Each number is 128 + 24 x the weight over its row's rms, rounded and kept within 0 to 255. Layers, rows and columns count from 0. The size above them is the row's rms in percent of the matrix's.

# layer 5 MLP up, 1024x256, rms 0.0639, rows 245-297, columns 64-127
size [ 85  80  99 103 122  89  98  80  84  79 106 108 116 104 100  96  98  97 104  78  88  81  89  81 101  94 123 104  89 124  86 113  78  80  90  93 108 109  97  90 103  77 109 107  96  85 112 109 104 106 122 100 111]
[[116 177 129  97 144 156 103  92 129 145  72 139 157 120 174 179 122 135 102 148 131 121 140 103 133 123 134 132 149 148 125 102 145 153  90 112  96 138 142 118 108  92 134 119 190 124 147 133 128 142  77 125 161 108 132 117 122 164 154 136 151 137 118 154]
 [150 176 104 111 128 161 127 119 144 149 169 129 138  96 128 137 104 161 148 160  89 162 153 158 105 119 102  61 142 132 138 121 149 124 145 134 120  94 121 173 133 126 123 116 108 189 156 117 114  95 128 165 149 127 146 171 130 106 114  92 124 153  94 134]
 [115 128 125 102 159 132 112 191 107 124 158 129 114 129 117 134 132 160 145 116  87 100 174 113 117  96 161 105 160 128  79 115 126 135 146 153 121 126 151 150  94 114 142 117 134 120 176  93 142 132 164 168 100 120 113 123 144 124 119  94 157  96 127 214]
 [104 161 146 157 114 122 127  98 180  93 124  81 158 150 126 134  99 130 121 113 158 122 142  96 103  81 133 153 158 183 121 110 153 121 140 127 146 130 156 143 139 137 138 130 150 119 145 131 105 127 139 138 131 173 106 126 144 122 129 126  85 159 130 150]
 [128 172  92  91 122 161 117 117 110 149 142 134 126 172 182 145 130 143  97 133 145 140 142 142  95  95 132 114 141  93 156  87 152 114 128 130 123  97 130 118  86 135 175 151 154 134 130 149  87 152 110 107 140 164  94 145 176 129 121 106 126 124 114 140]
 [143 127 135 135  98 129 126 114 112  95 149 138 173 115 156 155 107 128 139 125 136 124 130 177 126 133 139 171 135 158 161 118 172 133 114 107 120 118 113 143 169 131 135 135 172 135 138 102 112 168 113 132 137 136 116  82 157  90 158 160  47 124 147 142]
 [134 102  91  78 132 144 126 159 104 130 136 101 173 112 123 127 126 131 124 128 113  82 181 156 116 101 110 170 144 149 101 122 143 142 111 126  93 116 122 139 124 105 129 132 136 147 179  97 108 156 109 126 136 135 140 113 172 157 123  86 112 155 140 134]
 [173 101 115 133 114 151 146  99 127 134 123 138 107 136 165 152 142 148 138 107 121 145 128 108 112 129 137 141 124 163 128 138 123 107 100 180 136 102 137 130 142 141 199 161 174 125 140 147 102 134 111 127  84 146 110 104 186 141 133 118 132 124  92 158]
 [ 98 168 132 119 141 149 144 111 149 118  99 122 157 131 155 135 119 191 127 109 174 123 137  82 140  93 125 105 153 145 142 112 138 127 140  92 116 123 169 115 115  90  99 104 162 113 169 114 119 158 126 170 134 148 117 144 146 183 104 109 133 126 133 138]
 [ 88 125 117  82 134 120 112 141 150 120 130 142 114  81 146 156 103 137 141 163 146 126 136  89 109 105 107 143 123 125 113 142 125 136 127 101 125 143 169 137  93 115 105 124 180 127 167  94 143 155 119 135 115 100 142 141 137 122 137  88 101 118 125 137]
 [ 98 131 113  94  73 155 144 138 136 127 121 136 125 162 144 122 119 142 123 157 145  62 159  99 141 172 140 158 133 135 110 118  99 105 118 125 123 147  93 151 119 152 115 145 138 106 107  94 104 146 107 128 120 167 118 100 134 147 110 136 128 109 131 131]
 [109 117 151  89 139 159  41 108  72 120 147 112 125 128 147  88 132 128  99 160 107  68 148 126 128 121 140 130 122 124 162 136 157 152 175 157 124 106 155 151 101 148 122 165 121 133 138 130 108 112  93 114 151 113 119 126 111 140  96  83 112 132  87 150]
 [ 99 172  87 102  95 155 116 134 151 147 147 107 155 122 162 171 119 127 145 201 136 117 147  69 132  99 113 138 177 132 150 167 123 154 107 215 148 136 142 132 110 133 137 114 107 109 137 120 152 130 110 124 163 116 108 161 136 143 160 125 157 106 125 124]
 [105 152 143 132  90 143 133  96 140 141 142 149 134 141 169  93 125 173 133 130 175 130 170 123 139 146 159 118 122  82 144 149 160 111 135 117 143 144 132 141 129 135 128 135 111 128 129  86  91 164 129 139 184 111  99 141 156 143 137 111 130 122 139 130]
 [124 112 139 155  83 154 154 101 171 130 154 140 138 123 143 125 113 140 177 139 143  90 139 151 114 135 149 163 116 171  90 129 159 139 110 118 119  73 137 160 126 108 116 138 126 147 140 132 174 107 151 138 122 157 111 126 151 118 132 120 102 125 160  83]
 [139 154 119  97 101 143 118 124 129 142 142  97 147 118 157 133 144 106  86 142 122 102 140 113 143  96 133  94 130 176 147 157 157  64 123 120 115  92 123 133 125 164 133 125 103  88 155 146 128 127 129 146  88 149  98 177 146 117 116  66 120 133 115 125]
 [126 146 102 146 153 135 124 149 153 120 144 114 131 130 127 134 175 118  81  89 137 108 174  96 112 107 122 121 174 152 128 130 119 155 139 156  95 119  98 141 102  85  86  79 142 136 132 162 138  91 111 149 144 123 101 117 163 122 143  88  94 109 148 171]
 [ 71 136 109 123 118 150 115 129 144  88 122 127 140 126 178 107 148 127  92 164 104 121 124 103 150 131 124 140 113 144 157 120 135 135 101 137 137 148 106 114 120 119  64 109 145 140 127 108 160  98 126 125 107 143 122 128  99 127 102  68 145 164 107 146]
 [119 145 130  85 110 137 124 117 148  64 141 111 137 128 120  94 140 118 149 114 143 123 165 150 115 124  94 136 130 123 127 111 134 142 143 132 128 137 130 121 135  94 136 116 145 110 137 107 114 109 134 135 131 124  98 162  99 187 198 100 125 167 133 147]
 [106 142 163 154 119 114 122 148 115 125 148 180  77 124  87  97 142 101 150 124 115 156 127 144 145 107 131 106 109 134  84 162 151 118 142 108 151 134 164 146 123 119 152 135  71 112 148 119  82 123 166 193  98 130 162 114  88 129 104 117 156 134 148 101]
 [126 159 135 127  97 151 117  95 130 139 115 139 146  95 135 139 146 160  88 173 158 129 128 104 149 106 158 140 113  97 118 141 144  90 105 151 107 136 133 131 151 136 114 117 184  70 187  97  87 161 142 157 159 151 121 172 118 130 144 107 142 117 104 119]
 [123  89 113 151 121 132 129 133 126 140 129 120 152 130 148 164 139 111 129  92 138 147  84 117 167 115 104 185 126 164  76 113 174 125 144 120 148 144 178 148 160 145 101 169 165 150 163 150 134 130 102 150  99 109  78 129 182 145 138 156  91 119  67 140]
 [133 172  98 105  90 118 170 121 118 121 105  84 161 133 130 102 115 139  78 129 137 149  97 132 171 159 120 130 139 117 154  98 157 141 130 113 124 164  83 135 155 106 132 131 141 121 133 111 139 138  93 144 147 106 109 193 147 125 121  88 108 151 152 123]
 [193 123 104 120 113 178 100 140 144 134 126 102 156 136 151 135 151 146 164 123 103 175 146  83 110 137  98 143 129 147 122 118 168 104 166 153 102 121 127 123 157 142 100 147 112 143 142 172 137 135 159 132 116 132 131 171 158 102 158 133 142 162  83 130]
 [105 118 145 118  93 166 114 127 132 115 148 138 148 166 159 113 161 123 141 123 107 101 126 134 140  94 138 158 149 122 137 131 172 101 141 101  59 123  87 179 144 167 112 133 127 137 110 113 109 156 143 135 177 167 142 142 139 145 128 127  98 117 104 169]
 [ 99 122 156 157 142 128 127 154 151 128 109 119 152 118 124 156  76 157 108 176 129 153  85 156 137  90 138 156 122 136 151 108 154 143 130 121  95  64 149 126 126 138 118 130 125 169 158 114 125 137 102 171 168 200 110 115 123 123 136 122 127 189  77 120]
 [141 105 110  82 115 123 133 111 161 156 163 138 137 101 128 108 109 120 154 150  89 133 156 103 131 102 113 124 139  95 177 138 170  92  97 182 117 116  94 166 127  88 129 149  94 138 111 119 114 153 112 144 152 171 111 122 161 139 178 124 104 118 125 131]
 [126 112 136 136 101 162 109 102 138 118 113 134 142 148 127 107  77 136 121 112 155 146 159 100  95  83 123 132 120 129 164  82 174  83  68 104 137 104 160 147 102 132 140 153  84 143 132  82 119 158 136 133 126 155 110 132 151 125 153 126 142 126 104 130]
 [115 129  88 158 110 125 131 108 109 149 157 131 149 119 186 139 115 146 143 139 151 173 144 100 131  78 116 195 127 151 154 179 142 116 125 126 103 124 110 144 141 127 117 145 140 129 147 161 120  88 178 138 120 150 113 116 101 124 117 143 161 133  93 122]
 [105 137 143 100  99 140 152 119 189 111 134  83 137 201 138 121 134 165 133 128 145 142 118 121 118 118 146  95  99  93 138 145 114  92 138 109 134 119 134 118 102  69 151 151 128  96 142 183 116 145 125 133 128 143 123 108 101 142 125 110 158 141 125 156]
 [ 86 113 150 104 145 124 133 132 179 139 177  89 125 141 148 141 127 140 120 111 156 124 170 157 100 113 137 113 161 127  95 151 124 133 107 115 118 132  94 146  83 116 133 108 166 110 164 123  94 114 101 157 172 125 112 142 118 120 138  86 100 136 142 114]
 [119 154 115 153  93 147 118 134 164 114 160 164 134 126 135 153 135 109 165  99 100 108 145 156 109 139 126 153 125 131 112 105 141 148 133 105  86 105 139 145 126  98 107 128 132 119 122 167 101 170 160 107 150 160 105 117 128 145 145 129 113 143 146 147]
 [ 91 139 156  80 141 167 120 125 141 134  99 134 121 128 155 107 116 139  97 148 152 150  97  83 103 165  92  96 149 158 139  84 141 114  99 127 151 110 136 154 160 102 133  92 158 141 161 123 113 145 140 140 145 178 121 117 137 136 148  96 126 138 118 117]
 [133 103 140 143 151 149 100 151 130 111 144 128 145 138 161 134 151 162 126  86 131  89 154 127 149 155 116 131 174 104 146 148 136 134 135 143 103 150  76 164  98 112 129 133 152 137 136 112 100 123 123 128 143 130  57 116 134 126 157 136 139 150 135 139]
 [134 132 146 133 118 160  99 157 163 111  91 154 107 108 143  79 102 124  95 131  97  96 116  78 138  92 120  94 152 162 151 141 119 157  85 166  54 148 149 124 109 141 139  75 148 191 142 138 133 118  77 161 142 158 137 168 146 139 155 112 109 142 172 132]
 [128 141 148 142 103 156  85 126 122 121 145 123 139 123 171 167 125 163 154 122 133 153 105 100  89 109 152 115 116 144  69 115 161 117 133 129 141  85 125 131 154 168 118  91 120 157 152 125 137 172 162 131 108 129 114 159  87 121 167 129 123 131 134 158]
 [125 138  97 140 128 179 115  98 151 131 124 158 138 138 136 161 153 105 107 167 116  65 135 131  98 155 166 123 105 174 164 131 142 102 144 154 114 122 171 127 102 126 122  64 133 108 155 151 132 115 101 129 105 124  97 103 152 173 137  86 118 144  97 138]
 [104 103 160 124 113 116  89 163 114 115 138 187 120 127 147 103 143 140 176 162 122 156 123 102 118  89 115 157 143 135 112 104 200 138 117 144 145  76 123 146 125 116 136 115 141 145 144 146 100  96 122 172 120 139 101 122 126 125 167 125 121 149 139 118]
 [135 204  83 106 153 119 129 110 188 102 137 125 142 166 157 139 126 102 102 101 156 124 150 134  95 132 113 142 155 135 148 107 140 151 116 123 120 148 124 150 130 125 118 148  88 127 130 123 109 110  91 148 204 171 128 130 131 119 200 108  80 139  82 109]
 [105  97 174 173 117 123 116 103 142  84 131 149 163 131 157 188 150 101  93 119 116 106 145 102 123 113 138 136 145 158 140 158 110 139 139 145 104 130 119 118 117 112 106 118 154 147 123 156  98 143 135 147 128 150  67 141 117 180 137 133 121 104 103 133]
 [115 101 150 138  85 125 126 121 159 146  85 111 165 178 124 139 105 113 125 157 131 128  98 104 122 138  68 121 141 216 154 157 133  74 105 142 156 115 133 163 121 152 154 169 129 122 132 133  61  98 149 130 122 126 140  94 162 146 124 112 119 177 144 121]
 [158 143 115 158 115 115 100 164 170  94  97 108 187 143 102 116 142 138  93  97 131 175 113  71 135 136 117 195 168  90 146 115 156  85 165 127 129 123 112 113 156 113 128 130 130 158 140 143 122 133 151 144 151 137 129 138 137 134 157 116 158 136 118 167]
 [ 95 150 167 128 152 182 134 160 159  81 160 139  87 141 130 115 143 158 167 120 110 147 113 129 123  73 146 132 156 129 147 113 126 107 109 170 133 111 149 124 147 146 124 116 152  89 157 105  85 116 152 161 108 161 145 120 134 113 157 131 118 134 136 132]
 [155 116 152 114 127 167 126 159 159 169 142 112 149 150 138 134 143 142  45 156 172 132 116 157  98 113 110 121 121 131 203 117 122 120 165 155 142  92 136 119 126 157 139 116 134 149 143 100 131 132 141 131 166 152 132 140 181 144 138  92 115 132  99 128]
 [141 171 122 144 148 135 152 109 120 133 112 148 189 113 124  60  96 151 147 144 178 139 165 115 120 124 155  97 112 129 142 128 110 112 107 111  98 120 122 143 168 158 139  86  99 110 165 125  48 168 117 134 136 148 115 119 149 153 108 115 120 179  88 135]
 [129 132 132 120 154 144 112 142 120 118 159 144 108 156 177 167 130 124 181 175 117 121 141 108 101 130 135 105 129 144  81 145 153 143 132 157 126  99 111 177  60 134 119 104 144 132 138 151 115 128 111 126 113 114 127 119 100 117 130  60 148 149 101 153]
 [161 101  98 134 119 152 130 102 103 131 142 139 162 100 154 150 130 155 116 164 111 148 113  61 110 135  93 137 112 110 126 134 152  88  88 122 117  67 145 117 137 125 136 132 170 135 161 103 113 157 134 142 122 174  87 154 155 140 110  97 121 136 111 157]
 [110 156 111 111 127 100 133 157 157 141 105 130 132 158 172 129 110 130 151 185 104 101 147 103 139 103 118 120  98 150 119 115  93 108 179 145 113 101 108 133  91 167 124 127 139 140 144 107 107 132 106 122 124 131  99 157 114 139 148 131 101 142 101 140]
 [168 131 129 119 110 145 129 146 140 106 122 100 153 132 136 128 166 171 120 127 177 105 159 142 144 115 119  90 174 152 129 105 126  64  67 155 134 154 115 133 141 151  97 140 119 148 177 108 106  97 107 163 163 122  99  94 141 154 117 132 146 123 100 141]
 [124 181 114 142  92 104 125 115 157 136 112  80 158  82  93 142 142 132 116 143 134 126 140 113 134 127 108 179 117 186 115 129 152 132 171 129 110 107 142 119 133 138 136 161 137  86 148 117 125 130 118 118 132 118 102 120 170 105 162 161  88 149 120 127]
 [142 134  86 121 101 129 104 122 137 123 114 121 160 132 160 123 118  92 132 190 116  90 131 117  94  96  83 177 126 121 157 115 185 109  98 131 132 144 122  94 147 116 124 115 139 134 119 140 140 166 138 132 186 173 152 147 171 143 133 103 132  90 123 134]
 [153  94 144  88 117 137 145 139 188 152 164  95 135 129 171 135  98 178 145 141 129 145 153 168 110 134 127 108 140 140 127 163 147 123 157 127 119 141  87 160 119 107 109 144 135 137 169 183  93 143 117 134 130 136 167  90 124 130 139 126 123  84 174 140]
 [136 114 110 121 161 151 137 128 107 177 123 119 141 164 138  82 138 157 120 190 120 108  97 118 122 142 121 138 116 141 154  86 135 142 116 144 158 159 139 195 160 128 103 135 133 136 151  99  99 103 139 159 141 133  98 120 114 155 115 122  86 177 128  99]]
# layer 5 MLP down (transposed), 1024x256, rms 0.0648, rows 245-296, columns 64-127
size [ 80  74  91 101  91  87 106  70  82  73 107 110 124 109 106  91 105  91 108  62  94  80  97  75 101  96 122 104  88 124  89 115  68  80  91  89 119 106 103  93  92  75 113 107 108  89  98 106 104  99 145  99]
[[100  89 112 131 125 115 119 162 111  95 163 125 157  81  93 108 111 107 119 133 126  84  97  83 154  81 131 155 126 150 106 146 146  86 147 181 143 117 146 165 138 133 101 114 130  97  93  99 135 140 127 141 132 132 115 134 157 163 135 109 111 161 167 125]
 [156 114 124 170 135 127 146 119 161 123 125 165 149 110 123 125  88 137 116 132 126 117 107 119 112 106 151 104 127 131 132 160 126 115 147 185 102 112 118 156 132 118 115 139 162  85 143 136 107 112 151 130 147 110 151 106 121 160 142 136 212 105 161 161]
 [149 139 179 162 128 138 144  98 142 159 112 126 109  92 118  91 154 137 117 164 133 124 116 138 126 139 130 131 186  96 136  93 131 129 118 147 119 112  73 150 133 151 120 148 117 112 132 121 131 128 107  93 132 142  82 150 117 164 165 133  89 155 180  60]
 [157 144  95 136 157 139 124 127 131  82 128 142 138 126 159 114 175 147  87 186  99 101 142 146 123 128  94 126 120  87 140 145 186 152 145 154 172  94  94 132  73 109 154 122 112 151 168 132 121 118 131 142 136 104  78 145 111 160 136 115 120 123 101 160]
 [136 141 144 144 126 106 118 133 105 152 155 127 116 106 168 130 132  99 112 146 129 116  87 130 119 100 133 130 145 108 105 138 138 146 133  92 103 130 115 116 116 136 145 146 160 133  63 121 177 123 123  20 128 128 103 130 112  95 114 120  76 122 127 117]
 [ 91 140 130 117  89 122 136 143 146 106 128 109 112 147 132  78 123 134 126 101 141 125 119 157 139 125 133 113 171 101 138 105 125 100 117 138 118 154 143 153 105 108  99 147  97  59 138  97 128  99 129 150 107 138 123 142 124 170  94 153 108 148 134 145]
 [114 105 179 120 187 141 139 110 114 128 105 144 134 177 121 126 153 119 116 126  69 105  82 129 122 132 126 122 127  98 138 153 167  92 124 136 145 107 133 138 142 136 127 106 150 124 112 153 129  72 144 167 156 142 119 103  92 128 132 122 124 135  89 116]
 [135 102 116 123  90  99 143 137 129 155 133  98  78  97 103 125  70 123 135 155 134 114 175 130 143  94 126 140 151 134 141 131 139 173 115 169 127 121  81  91 126 105  90 124 128  90 105  67 153 169  93  73 155  91 157 117  93 163 127 153 142 125 128 122]
 [117 105 107  89 106 104 130 165 115 127 134 117 133 129 167 134 100 107 119 130  87  99 120 115 103 108 144  93 112 121 133 115 116 126 101 153 114 149  64 132 135 167 173 148 120 128 108 137 161 119 175 108 107 102 111 106  94 179 113 181 143  51 134 168]
 [131 149 146 154 126 144 152 113 132 100  92 159 118 146 128  84 106 168 138 142  94  86 108 113 142 102 163 119 147 159 153 126 119 152 145 174 105 103 129 119 142 132 122 150 129  77 134 124 111 135 155 119 100 155 123 117  93 174 103 147 178 122  92 146]
 [130 149 186 135 143 139 135  96 128 131  97 157 145 118 141 115 164 138 124 100 191  95 105 164 152 110 115 142  70 118 146 154 152 159 120 122 181 135 101 111 107 104 139  87 133 165 128 121 160 138 142 144 136 159 110 154 126 138 110 140 125 147 115 118]
 [133 161 129 133 133 138 117 134 142 113 131 135 137 189 101 136 117 153 125 117 162 128  79 110 116 141 111 130 100  90 109 136 123  91 151 143 112 145 166 105 105 146 131 116 108 151 116  95 153 121  76  98 149 106 100 124 159 110 138 112 158 153 110 105]
 [136 145 116 156 137 129 155 112 138 147 121 125 128 128 103 108 116 162 121 164 154 146  79 132 163 168 127 157 143 138 164 126  95 108 142 115 124 136 171 148 150 119  77 143 141 183 136 141 121 108 111 116 130 129 171 119 147 160 120 109 114 143 113 133]
 [162  95 108 117 120 125 119 125 136 137  86 118 135 168 140 124 142 118 131 158 137 124 111 100  95  83  64  78 128 181 119 141 149 152 142 137 182 106 133  84  98 134 109 105 151  87 109 117 173 121 106 143 113 137 155 133  96 131 128 154 128 153 128  97]
 [154 127 114 187 154 126 129 137  97 128 111 176  84 143 108 124 135 155 125  78 164 142  86 104  93 149 107 109 119 134 143 144 117 122 111 125 123 148 157 107 118 127 138 125 121 119 110 157 151 108 154 172 161 138 120 146 115 119 108 172 124 130 116 131]
 [110 145 144 119 122  78 110 146 162 172 142 146 134 172 124  86 125 138 119 143 133 120  83 138 132 101 121  96 120 140  79 114 118 162 100 110 131 162 178 132 121 149 149 131 142 174 122 109 159  86 111 118 154  85 108  94 138 104  74 122  77 111 148 129]
 [135 162 123 163 135 105 135 122 120  89  98 171 140 101 138 139 155 112 116 143 132 130  89 125 106 103 115 172 123 104 141 124 152 162 144 140 119 129 133  90 136 126 117 147  84 122 149  93 161 116 161  91 127 159 139 132 117 142 117 150 162 142 115 137]
 [175 121 142  87 134 126 125 153  89 144 132 137  98 118  95 139 173 106 162 113 143 124 142 130 104 121 138 137 111 137 147 138  98 108 156  94  73 127 144 106 142 103 137 124 127 151 122 103 156 123 133 143 142 102 153 128 133 120 115 142 117 130 174 151]
 [111 125 134 120 129 123 114 117 152 141 116 172 134 140 163  98  99 107 110 149 145 123 103  93 114 159 137 127  93 105 136 144 112 141 128  92 154 137 176 156 138 165 121 139 158 163 120  91 110 114 113 118 125 159 186 133 143 142 106 169 137 161 105  93]
 [182 164 124 106  84 116 118 158 147 113 139 118 151 141 139 121 113 182  91 138 122  93 162 112 114 114 139 135 163 118 105 105 133  83 121 127 109  87 101 142 127 106  99 112 158 140 150 106 144 129  92  94 142 117  97 163 179 146 153 124 109 145 141 168]
 [119 105 136  95 136 107 136 149 107  78 109 103 100 143 164 144 132 117  93 175  79 120 131  68 118 105 107 106 151 143 132  89 131 120 101 121  88 121 140 125 134 151  76 112  79 133 112 131 142 158 109 138 135 156 137 148 137 146 123 108 156 161 150 141]
 [103 147  86 104 167 140 111 128  94 130 143 131 114 151 162 129  92 111 161 143 117 103 164 113 120 135 140 121 119 131 133 129 104 140 123 144 113 127  92 113 122 150  92  98 136 117 130 109 146 126 154 120 162 156 161 126  93 164 146 122 160 150 111 177]
 [158 139 147 169 178 125  95 118 129 122 146 154 114  79 104 131 152 126 133  98 115 152 158 158 117 100 179 125 133 130 104 139 113 115 110 101 143 142 170  56 151 127 150 121  79 169 117 177 116  87 108 122 113 131 119 117 149  74 109 133 146 141 139 125]
 [ 98 109 158 126 117 106 110  74  95 100 131 135 117  96  96 124 108 109 151 131 122 100 162 109 129 112 143 124 115 154 152 137 126 142 136 150 119 148 138 159 114 147 101 116 161 119 119  96 115 117 120 167 146 113 174 123  82 148 102 115 163  76 144 177]
 [153 143 112  73 132 130 102 159 107 125 139  91 111 138 142 143 150 112 100 162 121 127 131 136 120 131 115 128 102 116 124 145 121 115 152 114  97 124 156 109 106 105 125 114 105 125 114 128 126 162  83  84  79 131 131 104 102 116 161 135 122 151 138 102]
 [120 155 128 150 163 124 122  98 145 156 128 127 103 111 154  98  84 153 151 109 138  93 132 173 101 129 125 135 145 127 117 101 115 111 137 126 135  85 102 101 141 148 143 103 108 107 147 121 142 111 122 148 107 132 152 124 102 148 114 102 120 120  88 158]
 [142 112 137 109 165 118  80 132  91 130 168 151 167 112 125 163 130 135  95 143  93 108 133 110 117 116 132 157 136 135  93 159 125 110 163 120 135 135 117 129 137 137 132 150 112 151  33 115 147 134 104  90 147  93 111 142 123 136 131 174 115 134 108  95]
 [137 141 117 126 177 141 107 136 156 141 130 128 124 125 179 168 173 138 122 118 111 146 133 116 142 115 122 110  83  99  80 110  88 146 186 157 121  86 100 130  91 187 159  92 142 107 155 150 149  94 130  87 127 144 118 128 116  90 125 115 142 133 117 116]
 [178  86 104 120 120  96 154 129 157 112  99 105 125 108 116 124 103 125 130 175 109 128 162 126 132 148 125  99 150 131 124  84  90  78 159 117 145 128 161 139  95 130 120  86 122 145 100 109 175 182 109  92 109  76 130 126 148 146 138 133 136 127 120 156]
 [113 120 145 128 107 110 101 162  95 151 102 110 154 160 147 150 129  92 130 119 138 156 141 131 181 135  95 109 135 133 119 134 102  96 170 151 115 127 118  93 127 109 139 148 129 101  90 116 133 135 115  69  79 116 130 154 106 129 143 142 149 124 144 150]
 [111 105 124 111 128 161 147 126 112 139  88 152 100 117 144 134  98 147 121  83 106 137 107 100 134 148 175 132 128 103 137 143 127  83 115 179 110 147 123 150 134 119 129 115 123 104 172 124 125  98 167 182 124 125 134 169 132 183 167  98 121 127 119 166]
 [106 154 141 109 121 165 109 147 164 118 130  57 108 119  91 133 122 134 128 108 138 142 143 147 110 146  75 141 102 190 136 134 107 100 102 104  90 138 123 158 141 143 150 146 117 120 106 115 122 169 135  91 150  97 125 128 107 154 132 161 111 164 127 139]
 [ 86 126 116 165 107 141 126 104 129 113 141 103 127  99 102 143  96 111 139 171 111 100 149 115 126  73 139 132 108 136 133 149 120 119 153 164 124 118 101 135 115 159  74 138  97 101 123 114 107 110 120 134 140  92 172 131 114 191 106 148 152  88 145 189]
 [166 122 132 105 108  86 136 132 126 126 118 123 121 130 107 164 130 173 114 127 114 124 119 119 132 123 144 185 121 158  77 150 151 119 158 141  98 147 132  73 184 137 131 150 105 111  96 135 143 133 151 106 103 122 135 130 138 126 114 197 156 161 136 151]
 [ 98 124 139 130 124 108 129 147 100 158 148 152 110 170 165 129 150 132 104 136 113 131 124 175 159 121 168 153 104 111 118 114 124 126 130  96 146 131 161 107 129 114 134 147  97 135  95 171 133  72 149 159  94 156 151 100 118  92  77  84 128 137 118 120]
 [122 143 138 180 127 141 156 125 111 178 125 117  81 153  96 106 129  88 115 148 121 113 104 165 132 145 148 156 130 122 166 149 101 153  78  97 155 144 121 152  95 118 155 135 133 106 117 152 122 136 146  92 105  89 152 158 145 119  99  91 146  86 121  84]
 [117 101 124 132  85 123 150 141 132 130 106 146 157 151  95 112 148 121 124 114 132 176 106 118 122 107 156 112 149 115 146 125 123 120 156 130 142 166 145  87  95 141  85 126 155 152 139 104 155 107 120 115 159 148 123 121 135  94 201 185 129 121 155  89]
 [145 128 144 159  97 103 139 105 128 148  96 150 140 128 108 139 130 128 124 141 130 139 128 148 109 149 148  86 121  84 129 146  76 113 174 129 106 137 118 182 134 108 110 134 127 124 122 123 144 171 120  61 127 172 124 129 119  96 141 128 148 109  94 140]
 [137 121 146 128 132 101 123 115 130 162 106 112 130 109 130 132 127  90 143 142 141 113 134 134 121 131 141 137  99 132 122 117 109 111 116 121 113 110 145  96 122 165 127 113 137 140 153 148 133 164 185 143 128 125 141 107 126 106  93 139 124  73 154 169]
 [101 109 124  90 145 132 124 172 135 175 150 155  86 130 123  83 148 138 124 151 140 134 159 163 126  99 123 133 112 103 119 137 159 108  77  72 146 116 173  93 164 113 171 145 118 148  89 117 140  78 127 136 119 103 141 152 134  93  98 101 112 152 169 125]
 [121 134 108 112 145 141 126 138 138 122  97 134 129 115 103 141  97  87 130 166 104 149 164 125 167  80 163 140 146 148 158  98 133 181 128 146 125 173  81  89 130 131  95 116 101 147  75 124 171 156 144 133 127 146  88 149 127 142 151 144 118 152 132 158]
 [125 109 138 152 145 147 105 113  95 131 120 132 119 125 142 105 107 153 122 186 134 100 170 120 113  97 131 100 101 167 119 165 121 110 134 197 135 159 125 189 167 145 113 105  95  81 142 141 138 127 152 141 171 114 132 136  85 145 117  96 147 101 116 137]
 [116 122 154 143 108 121 139 145 150 138 104 124 152 139 153 118 143 147  82 160 102 117 106 152 120 100 127 160 127  87 124 128 135 139 120 141 116 131 122 117 128 125 106 125 161  94 102 156 125 114 121 123 185 116  95 111 109 122 134 139 128 126  84 122]
 [122 105  99 103 105 114  99 134 129  95 110  98 147 115 124 140 115 136 128 151  83 182 135 113 135 157 135 128 169 123 105 159 123 117 122 126 143 125 122 117 161 178 104 127 172 141 102 135 109 107  77  85 108 111 104  98  84 116 106 139 129 122 159 142]
 [150 135 151 144 144 186 154 162 114  85 130 118 110 144 134  95 152 129 107 140 129 150 107 119  93 125 147 138 134 125  89 101 132 120 153 133 107 188 129 161 133 109 109 133 116 135 111 134 144  85 156 121 121  68  93 125 156 157 185  96 120  97 138 139]
 [136 123 106 121 131 130 160 145 119 128 115 149 135 169 132 108 112  97 130 124 108  96 155 105 131 104 175  87 176 154 116 116 116 178 132 135 100 127  59 145 125 141 101 127 120 136 105 128 135 125 142 146 109  73 138 133 113 162 116 120 168 123 131 150]
 [ 76 157 148 147 126 125 147 142  97 137 152 126 125 131 142 116 138 193 168 114 106 138 146 119 132 145 103 151 115 106 157 148 118 111 117  88 140  96 118  98 127 152 134 133 153 130 137 130  96  99 119 104 159 130 112 113 136  87  25  96 120 114 154 147]
 [142 119 162  98 119 117 137 172 115  89 138 115 105 153 137 141 138 132 126 137 127 140  96 125  95 142 157  93 137 106 100 123 177 135  91 119 124 123 112 152 174 120 133 128 167 115 121 159 100 139 152 121 167 102 136 132 142 108  94 118 114  77 133 188]
 [129 152 108 132 116  99 125 132 166 165 153 141 147 112 112 117 139 108 105  85 120 132  91  97 145 119 141 148 108 128 100 132 118 122 126 104 136 126 158 135 160 154 156 137 140 162  87 113 156 145 147 147 112 154 124 153 150 122 162 144 142 100 136 119]
 [174 123 161  87 143 170 114 136 121 118 123 158 107 167 141 121 103 131 124 159 142 126  63 119 129 158 120 115 142 160 110  80 124 132 133 117 132 113 114 161 123 137 117 119 124 146  49 128  94 145 133 113 140 124 149 127 110 167 103 129 107 138 111 127]
 [172 124 136 149 155 138 132 107 137 106 138 112 120  96 143 104 138 161 122 150 110 128  94 160 105 113 130 158  93  99 124 146 158 118  98 117 141 109 141 124 157  89 167 132 114 100 160 100 128 110 122 156 133 137 117 145 143 117 119  77 150 150 117 129]
 [128 139 139 157  86  89 164 151 102 139  88 150 156 129 109 143 136 116 122 105 156 115 126 121 119 118 153 136  95 166 131 124 104 114 100 156 138 156 158 116 118  93 158 129 133 128 148 108 141 106 131 119 157 136 101 132 121 138 131 138  94 162 118 117]]